Weights of a small transformer language model.
Size: 13 layers, width 640, 10 heads of 64, MLP 2560 GELU, vocabulary 50257, 96.9M parameters.
Architecture: LayerNorm before each block, tied embeddings.
Training: a variant of Adam for these matrices, 769M tokens.
Each number is 128 + 32 x the weight over its row's rms, rounded and kept within 0 to 255. Layers, rows and columns count from 0. The size above them is the row's rms in percent of the matrix's.

# layer 6 MLP up, 2560x640, rms 0.0483, rows 1562-1604, columns 0-79
size [ 99  92  91  94 111 105  91 114 103  99 106  96  86  98  96 108  85 106  91 105 104  94  89  99 100  88 106 101 102 100  97  84  98 100 105  94 102  98  96  85  89  91  91]
[[129 153 182 148 184 115 164 192 100 128 166  87  95  84 166  83 133 114 102 111 111  94 112 116 147 105 118 103  91 156 129 186 105 137 181 124  91 127 112  99 123 135  89 157 166 155 131 121 117 146 111 180 138 186 187 178 164 127 129 124 152 139 106  98 129 145 136 129 113 172 123 122 112 134 135 172 140 173 158 116]
 [129 140 180 178 158 119  99 136 125 150 130 103 105  98 133 119 145 163 100 109 117 113 140  82 148 124  90 106 104 142 157 158 193 150 149 189 164  95 140 165  68 130  60 139 117 158 115 120 150 169 139 138 110 167 104 150 146 143  85 145 134 179 113  61 151 129  91 203 150 107  87 101 139 162 103 142  69 117  85 117]
 [ 74 188 177 136  98 124 140  97 160 110 120 129  81 131  43 155 115 195 177 134 122 109 112 176  77 128 174 160 135 133  97 123 110 125 198  95 143 162 122 176  94 172 178 109  72 146 127 141 106  79 101 140 116 122 115 138 110  91 123 163 123 162 156 140 131 161  85 126 100  65 131 114 169 194 122 164  87 172 119  80]
 [ 83 156 160 159 103 111 121 126 115 140  83  97 149  70 124 119 167 116 131 117 106 109 142 116 138 149  45 132  73  74  67 194 169 143 135 125 173 126 131 129 159 111  87 151  80  90  95 177  89 179  81 113 133 125 175 109 161 157 138  80 132 145  88 111 127 124 103 109  66 105 174 183 132 120 136 139  54 145 149  87]
 [139 159  94 187  66 121 110 176 107 112 138 154 151 107 142 111 123 119 116 111 101 101 146  84 134  66  84 141 158  90 193 111 122 186  83 106 164 178 147  86 112 124 104 126 115  85 240 158 128 125 143 125 135  92 126 148 111 103 165 139 145 136  72 125 127 100 130 131 116 121  75 133 192  85 113 116  97  82  90 134]
 [116 147 110 166  92 155 163 155 163 149 154 165 123 147 124 156  98 133  93  44 147 103 129  90 136  91  89 122  84 111 184 104  97 130 160  76 145 184 101 109 171 124 133  95 141 155 129 138 143 101 165 150 140 168 169 114 124 102 122 183  93 140 208  59 138 193  80 167 116 228 101 161 158 109  72 191 120 126 153 165]
 [151 180 127 138 156 149 196 138  93 125 155 147 191 201  94 116  74 192 113 155 155 103 156 103 156 119 126 135 136 174  89  52 130 184 174 121 154 153 119 155  62 106 119  59 116 151 142 125 119 144  90 123 102 134 172  97  98 150 141 167 129 151 138 118 124 129 105  70 136 129  85 172  88 103 111  89 131  70 187 152]
 [142 173 101 103  97 118 146  73 189 119  45 166 149 111 116 169 147 148 142  38  67  83 127  94 170 160  84 163  86 109 110 116 154 157 157 118 162 114  96 139 130 143 138 102 198 186 141 110 142 115  95 119 164 151  91 171  64 101 128 162 165 170 129 154 126 163 144 104 138 138 117 134 124  86  79  78 109 123 166 183]
 [148 100 154 170  93 118 160  78 156 177 106 141 102  97 122 100 142 127 111 125 113  98  89 115 127 145 179 142  79 116 150 134 116 127 149 170 106 164 149 149 146 162 111  89 110 129  85  95 145  99  92 144 112 107 133 133 139 106 140 163 138 164  91 117 119 158 153 161 117 193 167 134  84 135  99 106 112 170 165 142]
 [135 180 124 117 123  79  78 101 139 104 135 197 103 167 202 110  45  93 106 125 112 104 161  37 167 127 109 131 142 112 128 161 161 213 115  93 150 125  76 126 100 114  99 103 102  95 151 141 126 118  87 171 162 149 135 136 100 128 138 193 142 160  73 149 145 117 103 136  69 192 132 129 110  59 123 169 111 134 104 116]
 [ 46 152 108  73  59  51 139 106 130 186  80 128  75 142 119 166 115 142 150 140 151 123 189 124 146 177 112  93 113  74 111 136 153 114 121 187  92 126 156 135 146  95 196 174  62  35 146 137  89 111 118 164 117 153 101 110 127 117 116  82 172 133 117 116 150 157 151 159 167 180 135 132 122 161 116 221  84 140 106 124]
 [ 91  66 179 130 116 180 137 110 137 118  26 140 138  49 108 177  85 107  79 107 181 102 181 148 179 164  69 184  85 126 141 101  96  93 154 154 145 110 137 162 104  99  76  94 139 113 145 152 141 110 111 111 155 148 111 114  90 123  79 129 158 114 178  71 138 150 184 124 114 152 142 126 111 165 178 146 111 146 155  80]
 [119 147 159  93 125 141 135  99 131 117 149 116 197 123  96 137 158 192 135 143  82 137 141  91 152 105  63 219 131 136  78  93 141 159 105 124 136 140 110  96  97  99  90 148 156 160 141 134 110 101 109  90 153 169 125  45  97 134 156 141 125 122 134 176 109 129 102 119 124 169  83  92 172 132  89 155 116 167  94 168]
 [135 177 129 106 131  73 130 133  62 118 156 129 131 131  95 150 160 107 119 103 162 115 111  82 166 120 143 107 164  36 100  79 153 114 165  82 155  93 144 129 179 176 111 103 110 135 182 116 111 114  87 109 207 175 137 163 157 121 148 135 113 134 132 128 142 173 153 142 122 105 125 137 151 147 120 200 137 138 112 147]
 [ 75 126 120 164 120 131  79 124 137  90  74 153 126 108 120 191  95 159 150 115  93 137  94  76 135  90 167  97 127  91 112 181  98 128 106 134 174  92 209 110  83 171 163 136  90 110 110 121  79 130  75  82 171 148 111 173 178  78 195 208 120 119 118 112 161 165 154 162  84 139 178 118 153 179 160 206 103 121  84 137]
 [154 189 116 164  85 154 134  55 172 147 162 136 164 164 103 190 128 133  85 123 139  98 132 168 124 100 162 145 153 127  95 100 151 137 142 120 157 149 103 122 142  95 110 132 104 143 129 173  93 147 118 131 159 157  93 157 121  74 133 128 117 109 133 145 106 138  59 149 113 122 158 123 112 166  98 140  92 126 204  97]
 [133 169 130  97 130 106  96 196 204 124 120 133 159 126  96 132 138 154 123 102  82  76 125 101 107 108  89 143 123 162  89 131 122 125 124 159 177 127 125 113 120 180 129 126 170 100  72 173 123 151 145 115  73  90 134  64 113  69 151 143 111 139  54 140 160  98 110 147 140 108 118 189 138  90 118 153 162 135 142 140]
 [145 139 180 138 114 108  63 195 162 177 169 179 137 137 125 146 136 136 116  74 157  81 164 132 162 115  79 129 110 148 148  81  62 128 150 188 140 144 136 106  72 218 127 178 128 177 167 159 144 103 148  69 125 165 144 152 104  82 121 117 176 156 143 159 138 130 125 143 150 165 123 138 148  99 116 145 110 155 102 177]
 [163  66 150 144 157 124 140 120 103 164 142  55 131 125  80 153 130 150 154 138  56  70  79 153 129 189 125 123 115 161  75 170  86 119 104 166 124 133 187  71  74 147 155 137  85 159 106 114 123 151  88  60 177 103 182 203 135 124 146 130 102  99 154 107 158 138 166 163 140 108 194 149 114 142 115 137  85 109 179 214]
 [156 184 184  95 127 109 141 106 132 153 168 144  76 155  83 159 133 133 151  66 148 124 140  77 133 102 137 177 116 129  97  84 143 126 162 150  86 150  98 137  79 148  91 183 172 145 163 139 157 124  96  98 118 116 157 112 114  91 141 108 140 184 160 108 177 168 135 191 140 117 147 158 171  97 146 154 110 137  49  71]
 [120 180 131 199 124  87  67 142 131 116 129  70 108 149 128 112 111  86  92 158 111 115 169 151 104 116 154 179 156 143 109 138 104 177 125 166 170 119 117 137  88 103 125 180 187 114 120 123  76 129 143 153 144 139  97 176 151 149  96  77 171 159 130 117 124 115 104 173 154 134 111 190 132 137 144 189 150  77  94 158]
 [175 150 156 179 135 119  99 129 173 156 136 142 144  94 150 172  50 142 120 119 126 110 126 152 103 119 121 154 113  96 185 104  98 146 158 144  81 141 166  86 127 101 108 150 137 181 119  58 170 166  81 141 168 107  71 107 131 169 143 137 108 157  90 128 116 102 118  92 120 223 138  92 128  81 108 128 119 132 110 138]
 [135 163 125 139 111 127 129  82 138 103 141 175 107  68 103 126 118 115 155 142 130 112 158 127 141 100 140 131 116 123 111  96 107 167 140  94 148 137 128 105  80 149 165  96 172 108 140 177  85  97 144 170  90 165 146 102 171 137  88 186 107 127 153 135 104 154 137 179  73 136 163 142 117 113 129 138 112  64 122  59]
 [ 50 170 136 122 152 115 167  91 104  76 173 131 151 153  71 146 104 167 142  92 112 137 114 126 126 104 135 174 126 117 126 121  46 180 154 152 144 115  94 145 146 123  75 123 108 161 161 160  55 105 168  75 111 129 106 146 116 116 122 170 130 145 148  67 132 140 104 124 115 113  97 141 150 105 184 122 144 181 140 115]
 [198 138 171 188 129 135 160 145 118 112  94 103 189 137  83 151 156  75 118  59 149 129  94  80  90 138 106 136  88 189 138 137  70 125 153 177 132 108 119 134 156 119 138 179  81 109 134  97  93 120 111 133 177 165  94 132 122 140 162 155 129  98 136  92 119  71 125 106 133 159 146 143  95 169  93 164  98 105 141  83]
 [ 62  75 153 168 127 141 100 123 167 146 134 125  84 145  67 142  79 116 181 114 144 103 175 170 134 104 131 118 101 154 128 120 111 113 183 101 108 167 162 113 116 166 122 134 145 166 122  78 116 153 156 120 154 128 205 151 109 120 154 207 159 169 104 166 166 173 184 135 116 164 174 117  88  93 158 140  90 126 132 122]
 [144 152  87 121 145 127  79  70 154 191 124 103 122 118 148 125 160 179 129  44 137  82 115  95 112 127  82 122 126 163 157 154 132 182 124 168 129 140 115 135 128 135  85 146 167 156 136 129  28 111 111 157 111 115 161 180 137 124 125 146 115 184 119 164 142 112 132  76 123 104  61 168  63  94 110 125 162 157 145 172]
 [108 136 123 106 160 154 127 133 137 179  76 156 108 173 164 107 106 158 145 115 123  92 109 145 121 124 106 129 114  84  97 141 145 166 187 203 167  81 101 140 113 155  54  97 166 169 118 160 107  74 172 124 142  76 135 112 133 132 186 160 153 171 155 102 125  71 116 178  61 180 137 103 158  81  85 117 129  67 182 119]
 [ 98 180 196 144  63  78 143 140 111  98  86 147  94 143 151 118 138  70 118 158 136 108 134 124 160 135 121 141 162 125 174  88  98 102 112  95 142 137 137 144 113 101 141  57 152 123 108 152  90  94 108 142 185 168  88 137 166 120  99 106 114 134 149 148 137  93 144 149  93 195 157 149 119 127 108 174 185  77 130 143]
 [165 167 137 178  80 109 118 152 199 158 145 155 120  98 136 150 151 158  91  79 178  89 147 119 111 144  92 129 117 142 163 157 173 161 146 107 120 148 169 162  81 165 142 173 154 142 146 169 184 112 157  69 116 195 154 154 117  65 123 128 110 145  66 105 124 177 112 128 132 178 135 152 172 109 170 187 107 161 126 172]
 [ 84 146 118 129 130 101 168 151 140 182 130 114  88 126 137 122 110 148 142 128 116 112 138  96  46 159 137 144 163 137 169 138 138 149 138 142 106 145 122 201 116 181 131 163  96  92 156 102  81 122 119  78 142 113 121  71 139  77 100 124 165 109 129 172 147 162 136 120 115 141 123 184 198 109  80 141 107  96 171 101]
 [132 151 112  85  94 111  94 175 115 106 178 109 157 133 123 162 106 122 139 114 147 107 226 114  93 117 141 112 110 143 112 134 181 116  67  89 146 154 142 154 130  99 120  76 103 107  97 135 171 136  97 120 123 131 119 175 123  56 109 174 106  84 164  83 144 121 147 128 196 152 182 146 162 155 153 153  87  80 141 138]
 [107 125  94 124 126  89 139 107  66 138 112 158  97 140 165 127  68 123  93 152 142 114 242 118 158 156 111 150  39 129 155 149 140 131 214 180 172 176 136 161 138  85 144  55  95 152 108 126 112  66 170  84 121 117  81 101 127 149 117 166 135 116 159 109 138 152  91  72  95 210  84 189 121  60 154 121 178  69 149 153]
 [165 121 115 170 126 110 114 116 103 134 163 112 120 174 104 113 160 167  91 114 100  91 105 142 133  79 100 105  96  86 100  59 148 143 105 131 102 150  87  99 169 127  75 103 170 149  74  83  98 171 158  84 162 129  82 132  75  73 210 152 146 170  72 102 128  84 115 102 118  81 135 206  65 109 110 136 109 150 105 184]
 [128 135 165 157 121 114  94 101 102 103  63 158 156 115 145 168 127 175 113 133 179 107 162  95 150  96 100 162 117 112 139 154 128 156 121 166 139 117  85 113  84  78 127  94 110 156  60  94 132 124 190 152 105  80 124 166 185 134 153 104 124 139 121 142 140 102 142 112 154 209 139 125 147 170 118 185 157  89 114 160]
 [158 182  66 123  60 139 113  88 127 125  92 171  85  98 197 128 168 161  62 137 126 119 162 129 119  59 131 127 134 133 133  60 145 140  87  78 160  89 115 147 115  83 131 118 137 110 123 147 108 182 214 131  89 116 143 191 128 132 131 194 118 139 144 128 158  95 126 132 108 167 132 128 120 121 159 125  94 114 171 152]
 [114 141 149 179  84 138 149 108 143 178 156 124 156  39 135 189 119  52 160  83 146 126 172 112 111 122  96 176 125 106 111 107 112 160 151  87 109 134  80  82 134 153  57 146 163  88 172 112 124 109 117 121 148 177  68 163 128  71 114 220 161 178 153 138 173 156 138 102 118 142 167  84 127 128 164 195 115 175 141  72]
 [ 59 119 185 103 135 139  56 115 140 111 182 173 125 105 102 148  77 121  85 149 150  95 149 169 182  92 110 131  33 167  86  76 177 137 140 107  82 174 131 174 188  98  95 129 180 134 144 123 154 159  95  95 216  92 161  86  75  97 150 204 149 124 157 128 168 147  98  89 117 173 220 101 160 151  61 161 189 124 109 141]
 [ 81 145 102 195 144 156 107 134  40 114  92 138 164 154  98  91 111 195 115 147 143 119 187  78 141 104 134 150 139  97 120 164 101 140 123 124 140 130 149  79  80 130 131  88 103 129 138 154 117  60 113  79 134 176  48 112 103 202 158 128 140 119 124 102 104 148 158 120 149  68 117 148 124 172 134 154 136 170  84 176]
 [116 126 176 115 165  94 170  91 119 117 162 151 117 148 100  89 124 173 141 146 121 115 154 159 123 103 141  97 130 128 100 170 112 115 136 171  88 179 160 121 114 133 143 113 134 139 144 136 132 173 141 142  92 127 100 161 133 109 155 116 123 132 106 154 134 121 129 204 118 140 112 119 120 138 115 145 113  65 101 100]
 [103  98 118 139  62  60 170 103 124 236 152 103 133 155 131 173 151 130 117 158 139 105  93 129  86 129 125 114  81 133  91  90 105 186 102 180 134 165 116 111  41 173 109 163  92  80 164 163 121 124 155  58 100 127 114  98 138  99  91 108 138 158 132 136 161 124 136 124  99 123 119 147 110 131  76 127  74 183 134 117]
 [164 130 107 104 157  96  71  66 149 125 142 181 130 112 115  83 132 116  71 134  95  82 117 130 133  73 143 118 106 155  87 148 129 147 182  94 185 155 147 144 140 126  94  84 180 131 123 131 123  73 135 138 246 144 122 156 151 125 106 205 133 103 189 122 149 154 124  95 114 160 132  84 122 115 143 125 108 134 154 126]
 [150 172 133  80 182 161  86 130  93 118 137 165 122 149  83  95  33 152  96 143 105 108  96  95 131  96 104 104 123 160  86 104 140 140 165 116 128 127 155 127 166  94 117 103 104 113 106 101 169 160  84 183 158 113 157 154 150  90 124  77 134  80 122 159 155 132 107  95 124 140  79  99  64 142 129 144 143 115 159 128]]
# layer 6 MLP down (transposed), 2560x640, rms 0.0409, rows 1562-1603, columns 0-79
size [ 90  99  91  89 110 107  87 122 111  97 106  98  88  98  87 109  85 106  93 105 107  93  92  86  88  92 102 104 106 104  93  88 101  97 105  85  91 108  98  94  85  96]
[[ 83 138 158 104 120  75 172 175  74  65  93 124 136 101 178  62 154 139 120 165 209 164 125 211 131 168 144  79 165 178  55 124 156  87 114 153 154 127 151 136 153 146 141  82 117 115 141 186  87 120 101 129 122 144 145 142 142 150  99 135 181  67 120 148  90 159 147 116 109 169 150 112 171 137 125 110 155 103 126 104]
 [125 126 114 176 217 139  53 142 120 182 151  83 122  90 152 107 176 138  80  90 147 117 104 147  78 115  82 103 108 194 115 170 150 150  97 126  58 145 178  93 110 164 140 117 183 105 112  78 112  85 118 161 150 142 108 189 167 162  73 149 108  99  98 150 134 132 138  89 172 164 135 110 130 125 152 139 126 120  81  99]
 [103  75 119 154 150 149  77 121 216 134  95 146 106 172 137 112 142 233 102  92 137 125 161  80 116 130 100 107 117 154 130 125 133 137 152 152  93 145 127 121 141  77 129 105 105  82 106 191 183 169 129 140 156 119  83 151 158 130 132 194  55 124 120 147 137  91 138  60 157  86 144  74 142 134 123 117 129 132 143 158]
 [149 116 122 162 136 129  50 172 170 114  98 156 135  90 168 107 111 181 126  93  88 193 157  70 122  96 145 175 153 139 145 116 152 135  80 125 160 109 185 193  85 163 120 139 115 147 113 191 146 150 144 123 107  64 115 122  78 148 109 175 117 143 133 166 109  97  98 154 110 140 106  66  92  80 148 134 143 176  98 191]
 [150  98  99 145 126 177  86 126 199 122 201 134 107 101 144  69 142 153 150  98 105 122 124 162 137 152 110 134 124 200 109 147 164 123 178 148  64 149 143 115  93  98  81  25 200 106 144 117 165 142 133 146  89 113 147 232 128 117 233 150  77 168 124 164 126 173 211 130 119 140 150 170 137  92 204 146 105 102  98 104]
 [ 59 115 121 125 107 150 102 122 139 123 105 126 127 133 106 112 168 155 134 137 168  97 112 201 100 101 138 130 129 193 119  86 109 127 147 126 149 124 133  89 179 165 150  88 105  74  93 138  96 147 118 114 207  98 143 204 162 127 122 162 118 202 103 107 138 125 128  83 137 117 115 189 138  90 125 159 183 187 153 113]
 [185 158 178 124 120 129  78 148 128 138 142  86 123 138  54 107 146 133 110  81 107 149 109 165 138 120  99 189 106 117  93 108 134 140 150 116 158 128 110 153 113 142 141 136 131 158 134 127  87 163 128 146 127 135 129 151 136 132 142 171 143  80 153 126  92 113 133 123 114  95  99 159 135  44 140 166 150  94 133 136]
 [120 167 152 196 182  81  94 105 140 100  69 101 102 110  93 144 183 120 101 142 115  70  82 119 107 183 188 152 127 121  90 135 114 137  70 119 149 144  69  88 120 149 182 149 111 136 141 199 107 116  97 132 172 126 114 146 134 141 103 165 106 101 115 129 132 157 139 136 119 132 112 124  64 112 115 120 139 119  98  69]
 [109 181 182 118 150  93 155 137 119 122 149 125 130  81 126 171 120 142 149 177  93  78 121 179  97 113 127 156 156  77 134 141 115 163 123 119 165 135  99 136 153 124 113 173 155 136 140 126 100 106 148 143  74 145 140 124 151 137 120 105 129 154 147 156  92 140 141 139 113 110 122 161 157 124  90 103 135 138 101  94]
 [ 49 104 131 126 107  80 127 160 168 171 142 114 130 163 114 160 197 125 169 100 173  83 129 120 147 186  61  98 156  99 150 132 127 134 183 118 159  90 126 138 150 151 115 149  57 141  94  93  84  92  83 136 146 115 135 140 156  92  80  67  89 101 173  88 145  96 132 153 136 123 114 122 160 163 128 146 127 111 136 104]
 [130 155 194 175 153 161 161 171 121  95 138  62 157 106 126 123 154 132 152  96 130 111  72 144 115 101  86 112 125 131 190  35 141 152 146 138 151 125 135 148 103 163 102 104 146 160 157 147 168 114 114 128 114 128 112 188 126 120 119 135  86 216 108 111 151 111 100 129  99 123 136 124 158 109 127 125  91 108 176 150]
 [139 134 138 166  92 169 112  83 133 127  94 106 113 119  54 125 109  72 161 156 131  69 198 168 109 158 159 105 144  88 131 120  87 170 198 136 144 115 102  97 126  67 114 117 120 148  72  56 142 125 108 130 147 146 125  32 169 202  92 152 172 159 109 139 117  89 142 133 143 155 131 119 132 107 165 182 102 102  81 128]
 [174 171 120 174 163 109 113 128 109 172 134 146 147  78 109  76 124 109  96 133 184  63 139 144  98 106 103  49 114 118 174 200  65 115 170 133 105 132 108  91 128  98 173 126 123 157 108 121 167 126  91 163 173 118 122 115  58 116  48 172 115 164  94  99 149 140 141  73 153 118 153 118 173  96  95 119 172 112 137 119]
 [166 147 154 165 154 161 138 140 136 171  62 105  99 182 170 131 146 106 128  64 103  42 150 131 150  87 150 114 114 119 110 153 158 136 171 109 102 137 125 149 105  99 107 182 159 174 104 145  99 174 106 123 164 117  76 115 170 102 125  95 111  83 111 186 131  59 120 155 192 150 173 168 100 107  68 150 123 108 166 143]
 [130 115 139 133 137 138 173 104 164 146 160  97 112 156 118  95 149 132  99 152 163 255 115 117 122 129  65 152 146 162 117 119 135  84 129 117 117 128 123 173 155  67  87 119 121  76 102 118 136 174 115 141  94 158 114 130 101 105 107 164 103 179 145 139 122 146  68  37 116  91 123 100  99 131  97 152 179 144 155 173]
 [ 51 137 128 128 125  57  76 111 140 147 109 131 102 148  55 151 128  99 164 116 150 111 154 163 107 124  95 161 155  67 124  85 112  65 136 133 169 129  88 123 127  80 103  74 160 125 125 109 124 161 210  77 127 113 107 124 144 132 126 173 126 136 120 164 126 132 105  56 139  41 136  97 138 151 118 109 122 151  84 147]
 [188 117  96 155 135 188 129 162  75  86 129 171 160 144 115 103 113 119 113 106 119 101 159 130  99 127 134  98 176  92 182 139 153 109 123 133  88 126  92 133 126 113 142 131 183 134  84 139 170 167 127 122 101 142  87  78 112 115 111 133 155 137  66  87 121  90 103 131 160  95 116 168 125 145 135 129 194  51 150 130]
 [184 107 110 178 103 167 116 145 185 220 118  82 152 161 150 112 121 121 123 134 158  84 168 159 146 134 186 168 125 139 138 134  85 131 130 182  61 133 160 135  59 171 153 160 146 129  91 192 140 114 137 118  99 144 104  99 122 104 134 149 123 139 161 162  79 126 137  75 166  80 203  82  93 103 152 121  78 178 110 174]
 [140 140 121  74 124 141 126 163 112 140 130 167 131 181 132 121 121 202 127 151 155 126 150  66 146 143 119 134 171 127 140 132 141 147 113 159  57  83 145  95 107  95 152 150 161  98  48 140 117 131 158 135 103 132 131 167 139 111 155 114  99 116 144 155 105 153 205 108 151 138 137 126 167  82  79 146 124 135 170 181]
 [107 204 144 153  82  91 110 107 178 128 146 114  58 131  96 124 196 152 138 149 142 121 167  83 184  76 104 196 108  45  86 137 112 157 108 106  98 128 160 136 119 169 108 146 161  90  84 107  82 121 113 161  89  73 167 132  87 158 113 140 127 151 198 124 155 153 170 142 162  87 145 113  99 109  79 148 100 155 132 188]
 [141 101  95 117 206 121  93 173 114  92 152 115 143  83 137  57 142 136 119 105 174  70 170 219  91 188 154 108 144  84 121 141  99 100 119  94 145  79  89 124 116 118 153 148 100 177 161 102 149 115 103  74  83 147  70  95 138 111 118 135  83 100 111 163  68 188  81 166 125 139 120 118 147 146 112 156 132 169 122 116]
 [114 197 148 157  97 131 159 159 131 164 102 148 116 127  93 143 127 159 108 131 122 112 120  60 163 125 133  84 116 186 146 121 100  86 122  91 147 106 102 106  92  96 143 129 100 125 104 158 138 104  73 119 113 113  90 121  94 140  74  86 103 210 122 105 118 137  74 173 156 101 116 100  83  92 121 167 134 171 171 136]
 [122 122 116 121 172 105  45 133 132  66 151  81 158  85 122 104  83 180 106 140 141 108 156  85 115 188 104 130 128 121 125 138 118 138  95 141 143 167 154 122 141  84 157 116 159 116 171 132 160 117 156 154 166 120 102  87 142  89 105 138 149 108 135 135 126  53 161 168 108  96 176  66 151 140 177 127  98 164  80 178]
 [ 99  92 139 117 105 154 106  80 112 119 134 153 168 109 160 129 147 167 162 176 167 255 148 104  92 100 100 121 110 169 111 127 152 131  72 158 136 115 122 118 147 127 129 120 129 109 118 108  85 128 100  75 142 129 102 144 135 104 143 142  62  89 128 120 152 109 142 125 148 191 144 105  94 159 117 156 113  99 100 147]
 [167 125 167 133 114 193 156 157 121 158 140 134 133  96 130 149 121 158  95 138  79 255 130 179 156 159 107 113 184 107 121 105  98 121 145 130  93  97 128 130  82  74 136 140 146  68 131 159 163 103 101 136 155  71 135 164 106  63 135 137  67 111 148 183 115 189  93 121  80 152 127 179 111 168 192  82  92 125 136 172]
 [142 155 145 155 115 138 149 181 177 108 124 152 188 163  54 164 140 107 160 109 148  20 138 132 139 100 111  92 136 163  87 136 105 107 153 151  99 124 129 109  74 156 185 114 123 132 131 171 204  65  96 143 161 158 135 135  86 166  83 115 166 138 175 147  99  78  84  82  71 112 103 161  94 146 134  87 106 120 114 102]
 [144 166  83 117 127 138 128 147 142 190  89 152 117 144 111 153 152 172 137 180 166 127 108 131 128 158 156 124 166 140 155  88 113  75 150  74 135 125  85 137  98  66  94 158  94 116  98 103 108 186 145 153 100 107  97 137 158  85 105 154 134 182 155 184 113 113 132 147 173 189 112 193 139  93 140 132 141 113 159 163]
 [135 124 148 149 134 122 117 168  72  82 167 123 142  92  74 154 168 129  99 144 155  82 142 143 151 133 128 159 143 116 116 109 141  92 111  77  73 178 148 113 156  96 131 119  84 112 145 109 139 125 142 112 110 168  79 114 100 126  72 119 129  67 113 100 135 189  85 118 199 106 121 140 104 188 180 149 103 169  72 120]
 [ 61  91 106 126  95 140 123 106 128 101 144 136 162 131 128 154 112 199 194 121  76  85 158 192 128  84 116 125 113 164 135 141 139 184 151 124  90 145 112 211 122 194 130 144 141 164 115  98 120 153 135 149 154 110 187  98 115 129 108  89 104 104  88 131 120 147 117 138 111 136 140  89 147 108 125  87 116 113 159 110]
 [126 174 121 135 153 118 133 177 139 113 100  92 110 165 155 147 156 131 109  83 133  90  67  90 104 121 122 121 136  97 131 163 153 140 111 172  97 114 182 126 114 113 107 175 188 123  79  76 140  81 157 147  91 142 144 142 148 134 141 118 124 162 136 193 108 178 134  56 109 117 126  86 159  93 175 154 139 177  92 148]
 [ 91 139 123 129 110 149 101  81 112 138 166 127 149 157  72 145 128 144 117 121 136 141 131 121  98  79 154 182 155  90 151 159 147 121 115 174  92 152 130  85 142 136 128 130  83 123 101  90 166 111 114 148 138 160 134 185  51 189 118 116 186 135 104 131 144 129 174 129  92 126 180 148  83 160 135 131  73 165 139 134]
 [109 123 153 146 127 157 171  95 112  79 157 159 162 134  79 141 100 152 177 177 169  86  84 154 105 106 114 151 125 140 111 121 103 145  94 164 177 190 163 126 108 113 132 143 166 150 131 134  77 123 133  29 162 148 159 124 126 183  71 171 147 166 140 183 103 165 110 144  96 110  85 115 119 100  83  90 134 193 124 135]
 [133 177 123 167  95 159 111  95 110 127  81 104 155  90  92  97 221 137 140 168 122 118 133 184 107 112  58 135 118 105  84 111  91 110 178 155 143 140 115  75  82 147 144 127 155 139  54 100 113 108 102 103 138 124  81 103 112 200 156 152  55 104 113 149  87 117 186 149 120 102  87 134 145 150 149 150 153 167 116  76]
 [164 139 111  99 135  92  72 184  76 117  38 146 143 106 143  83 123 100  94 138 129 253 144 131 125 159  81 100  75 140 138 174 202 122  95 142 128 110 133 109 131 154 151 140 102 122  97 170 103 133 209 121 141 140 168 149  73 120 143 143 105 109 131  86 176 125 175 100 108 162  97  94 135 114 149 154  91 121 122 111]
 [101 128 123 155 142  73  68 109 122 164  82  89 115 152 129 101 124 140 104 134 122 134 121 169 160  87 155 132 128 123 111  97  61 136 108 154 148 162 139 154  69 123 163  97 182 142 124 157 144  93 113 167 191 118 159 127 151  80  98  86 178 172  84  73 109  43 107 107  70 123  63 111 120 174 167  72 106  57 153 170]
 [137 162 163 136 135 137 128  97 126 172 118  61 158  73 135 179 101 125  70 155 121 255 126 172 149 133 175  68 162 179 109 143 159 116 130 122 165  86 158 141 150 152 142 226  73 160  89 133 122 144 140 140 142 145  93 119 178 129  99 118 112  87 151 138 109  99 198 126  81 121 169 113 154 175 129 107 129  95  95 101]
 [116  98 154 100 123 109 112 108 123 142 118 145 114 105 103  93 109 132 156 101 108 255 143 147 139 124 110 142 112 137 161 153 118  96  90 123 104 163  94 157  90 130 128 111 135 110 138 191  93  97 167 141  82 116  99 124 175 154 130 123  83 119 128  92 178  95 162 136 131  96  94 121 121 123 118 169  97 111  95 171]
 [119 161 106 139 159  90 160 105 179 142 134 130 129 135 110 131  77 135 148  83 110 255 124  69 102 151 107 124 120 114 100 168 173 209 147 124 142 170  99 145  96 138  72 109 153 154 170 138 156  73 159  80  87 133 118 149 140 156  97  92 132 145 126 138 103 132  77 129  95 126 101 115 112 144  76 150 160  92 132 126]
 [132  81 126 120  96 115 137 155 176 163 168  98  99  44 181  87 150 123 111 118 134  88 125 102 134 176 141 116  78 146 189  84 104 104 157 114 124 140 147 105 130 123  95 123 138 125 149 110 151 195  90 161 117 115 135 169 158  67 161 188 150 135 130 164 103  93 144 185  90 131 154 101 104  69 154 136 125  80 125 153]
 [170 149 133 155 162 132  91 118 147 120 161  92 146 119 113  90 113  88  90 101 164 220 104 121  67 129 107 133 156 111 158 158  91  63 115 173 139 139 113 100 162 172 118  74 104 139 147 130  98 119 198 186 145 151 116 123 146 190 144  86 143 103 165 172 103  73 149 138 147 128 135 127 108  75 131 186 114 189 115 171]
 [129  65 156 129 109 154 135 114 146 183 159 184 136 143  93 162 137 150 122 123 130 141 182 108 113 133 147 115 137 112 125 151  98  90 133 132  94  74 130 144 124  65  71 162 140 134 107 139 105 128 134 166 106 133 126 145  58 126  65 125 116 145 150  61 102 140 170 142 190 161 160 120 167 137 189 174  88 127  31 122]
 [120 112 163 144 137  94 128 200 161 169 191 111 109 120 131 149 152  96 134 107 166  99 150  72 124 124 128 102 167  62 129 119 156 122 162 154  87 214 100 110  60 125 123 110 110 127 135  60 158 155 101 119  72 155  97 141 122 111 131 124  89 154  83 167 142 114 137  97 162  51 127 103 142 119  66  93 163 155 117  68]]